Weights of a small GPT-style language model, trained from scratch on English Wikipedia: 22 layers, rotary positions.
Each number is 128 + 32 x the weight over its row's rms, rounded and kept within 0 to 255. Layers, rows and columns count from 0. Numbers have three digits each. The size before them is the row's rms in percent of the matrix's.

# layer 19 MLP gate, 2304x576, rms 0.0347, rows 930-939, columns 96-191
093:110102159133076089150091065155108191071135105117107140145129171109075104098137143135123101122127114122140171121146155165088102118109136107112163155156168099173115092112143133128154105143124179102122099145130095131144050166123139146166133123117155084107142138197137096110138100106118102139
106:178144159160121125104203129113161144126087155103117148157141105147120150134118127120133103118138150136127094093186141122120104073136122083096108129102141129129097084089132121104149132134079058101084076116109169067136192151069083184080069106139115149134105150216144071118177128077078109095
099:126142098156104094111128130114120115104102125095151171140093090096129091200127158170093152127135109116174117094193132119162127086184104142160164130088144127162118134198117118149135166143127121143119175125168096158119112132100094093131107107098122156113135114142137151090093115150129165142
103:080136103104084099154157152114091111094085107107163097145169156173133175189155145111166132093110079146105125133139054126114139129146087108122108123171109136083166157109121117153144129142157119134102147120157149116096140129152073131142114136101134153183117142152100155154130098200094158101
095:149142111169142125123129134131174142139140090163161148148117137074113115117120145117101179144071101130124122107157140201159082137136145081168127154174182147082144202127094050128164142143088099155072182088092135106102115126106189105078180134153155108077176145142123162144120202092102105119
102:097126161104107136169107153092122100081147095128122135120098115123195093119113106123090141141171153150141079141155162132171103103121085138121081081104170100112150122092159086110144131137105131157100148122108129073157101148068127133123111138162113124088121142112158129086117105126117114122
102:159183182172120118118131126150118080116163140147151069164108139139144097100139152131143178111097161101158166149155119109131163125169095159092143150139198134152097131110185114108134134161145127174105100115051143204090169126155115136089087124186085113131158150168156146097141083070154109189
096:110179105090122086150087097142148154100107154099145094128081142127162117162144178164156133121134142152126100146102156127085147065053180173108112131127119140137095143151108102096093125144146162132128128189100131126156100158156078106140167116133182139164161176147172091128165101114121116145
106:121098086210116178114143084073073134131111133149158097111144131091118103099093150102167109148116102138100091062131129151154123165154175124116146149055100161151099146216132134123104130142133157124118103095150131121152148096137138141088091195195139136142091164099147105081168135147071209148
096:120124088133160156152145122159097153136133090096093146142157115154168161121178061168149141215169098146118123128139141201017121127093130142171113151133185114134149095188091095113129049068163072196136126121107161149136093124093125123179170189109138105119124085154157132148069114141103109180
# layer 19 MLP up, 2304x576, rms 0.0347, rows 930-939, columns 96-191
094:169141099148126190137114064169153131075117127136124167106133120154203117118110106111161121111111076088131105112136113066140135180168169145158112055084176157143091114074108208127120151043112127189173153124105131143095161182118115144107104131111113153091134106125165088138117101142119138142
106:142125158151141134031117126117109109121120091106120122084121096186193158148109127156169092150120101072161121096101142170139045141093087129190053128146137153151152201141108154157123103094102146143124117118136109123183112119096074140155162145130085191125149108139113112119139104137158072098
104:106155138149112140158157181134137172108146149162123113164149130175123103132144181174183130125123176126100127147053159053131139152111174148069137121135094140119177125114093127156111110144109134134157104114096149126139184145086183112174137088105166123157139140119087125131161151121091107177
100:114121092130187123082064092140117126111205111123137139111170109047101161120092132208151090118137153118170155151043136099118147171135090174091072109131123125148133108126130128070161057078062151067134118130169082124124052078118104140148158081106087098162123055166128110127106078078109107114
093:110139171136117095143111126127158096150129196140118173153108133086127114093142067155141125117102076088107156081135114193139093137090105127165135160121084102136172138098126135102157115129116112133109134117121104099150122126125195142145086150198132156047178135113138164142103189132118194066
103:174116100108123137112155094116167106153094091151156109164081137109168153105106136106123133115161158187109102116088103134117174162176220163158169102104091149092075151080081097101133115115148114072141137167117136150155155028100195153166120132166113175152139217110154170084122149126141139105
105:145149116103155114113142103121108141221192151115128158126132215184111164110168132123114128106101131113139080153149124110101122169194128176146147078142113118051138090129141122199122082144141138148104180077130197111112154167118144091131134137087101037109114127126119093120136112096154105160
097:106121174068131106104146150108105120144100165159095079159143094106157150131142085172137133162181124165160119113154125156122137138111133143132133121151115136098118175147091075087138140154220139106200190132082100158149044130139130129107134156084098121071158115108123104129152106114140075125
102:113129109126148070097197097068136180118096143075170147132151164100111133088144117142174133147086140101132125123136133109089053123103148094125141150160112153144091120157155115150141138166152146141146060131095133134118145159146080061142117136136086114132151146111135135107124118117143116108
099:088135162165113147106093130124147182168170111129116102122100129087130095083113114119093177141155087135116138098167136200096113187123110221110086146153197108188158122188089129138153172064125177132119073154133142159154109112108065149143161156072080154113145050095153175152105084103100088189
# layer 19 MLP down (transposed), 2304x576, rms 0.0347, rows 930-938, columns 96-191
095:112215162162219146025132154106141147037139119095096157106111119146090136152113103138127132160134090112109132139159120110075141123070120167139105135142136153153164100124127091103171106164117154119092130107106072111210160033142026110175138131103112159165161043079086133158173157152083138176
105:143149185108104114142165117113137125158140138129151132056080164035117166137100053128159088153170124058164097162099111163110116093156131098131074145181098113122137144166111118163172154188132155123115098141198123133168076154153144223158098081085068185136173104104164126127132174177089134110
109:103135158146149176144143197122148175122154047082143148119143095130138136123175179124111053174131160078098095036131177149137135116119103070126142131124179092151185131082099097137107121089094083161112172152133128096134139121179110079144132118112143101109189150118141074096141176155090075170
106:087139081068078117110153091102103161146144162094109099114143116070177131097097167129107149119124134163161075125072122139150116126122128131124069163136105186139133152133103028080186087119084115104116082021093145112120126147150127092157096103181080173097176049129152100158093124128112150134
096:095079143060049094118113159122080133150215125099102184107135105150173114136122131190145118109159110130112151148107057103128068125121155121144161201119138158071073174055148107106140142156165162127137159078093150148130119106105128129066085114076159114103116125115118152138126084079117156128
098:122173075147099104109112152126145097136130125104121115108104106175156134112119074123111119037137120120163080140139098157181139136112069042124076142121156139047090122131167134144131166113126146107097077069125056158122134144157143086138127075131118155056148143208075154105071143124127124098
100:143133185159104135112080122104181125094053128144128081102125146153123154122130116139127143118130094105143150151090056200174138135100113118167131109095102167119067123118136107079131155151142182205144129120046123156060101125094084153157101112165110160121088116134182093142126101116142097093
099:182118145177122108119127097136163158154155178140094191115126109140141072112131182150160130127124092143094127153147058119118105128098143165086149115102124095150134187158126083140208078139158168156152109145095186136123147158119105107173196110169170118129145080162055110094106189133078071118
101:096153118085104157062093098135112098192085155146138126131151097086108163106134100121113103167128119147102101126098095168127113124168136152103187093125165185048130092133138145123146198111149135178085096091198107094157114095129105126125107101128134156120141099110065136093123092166146135101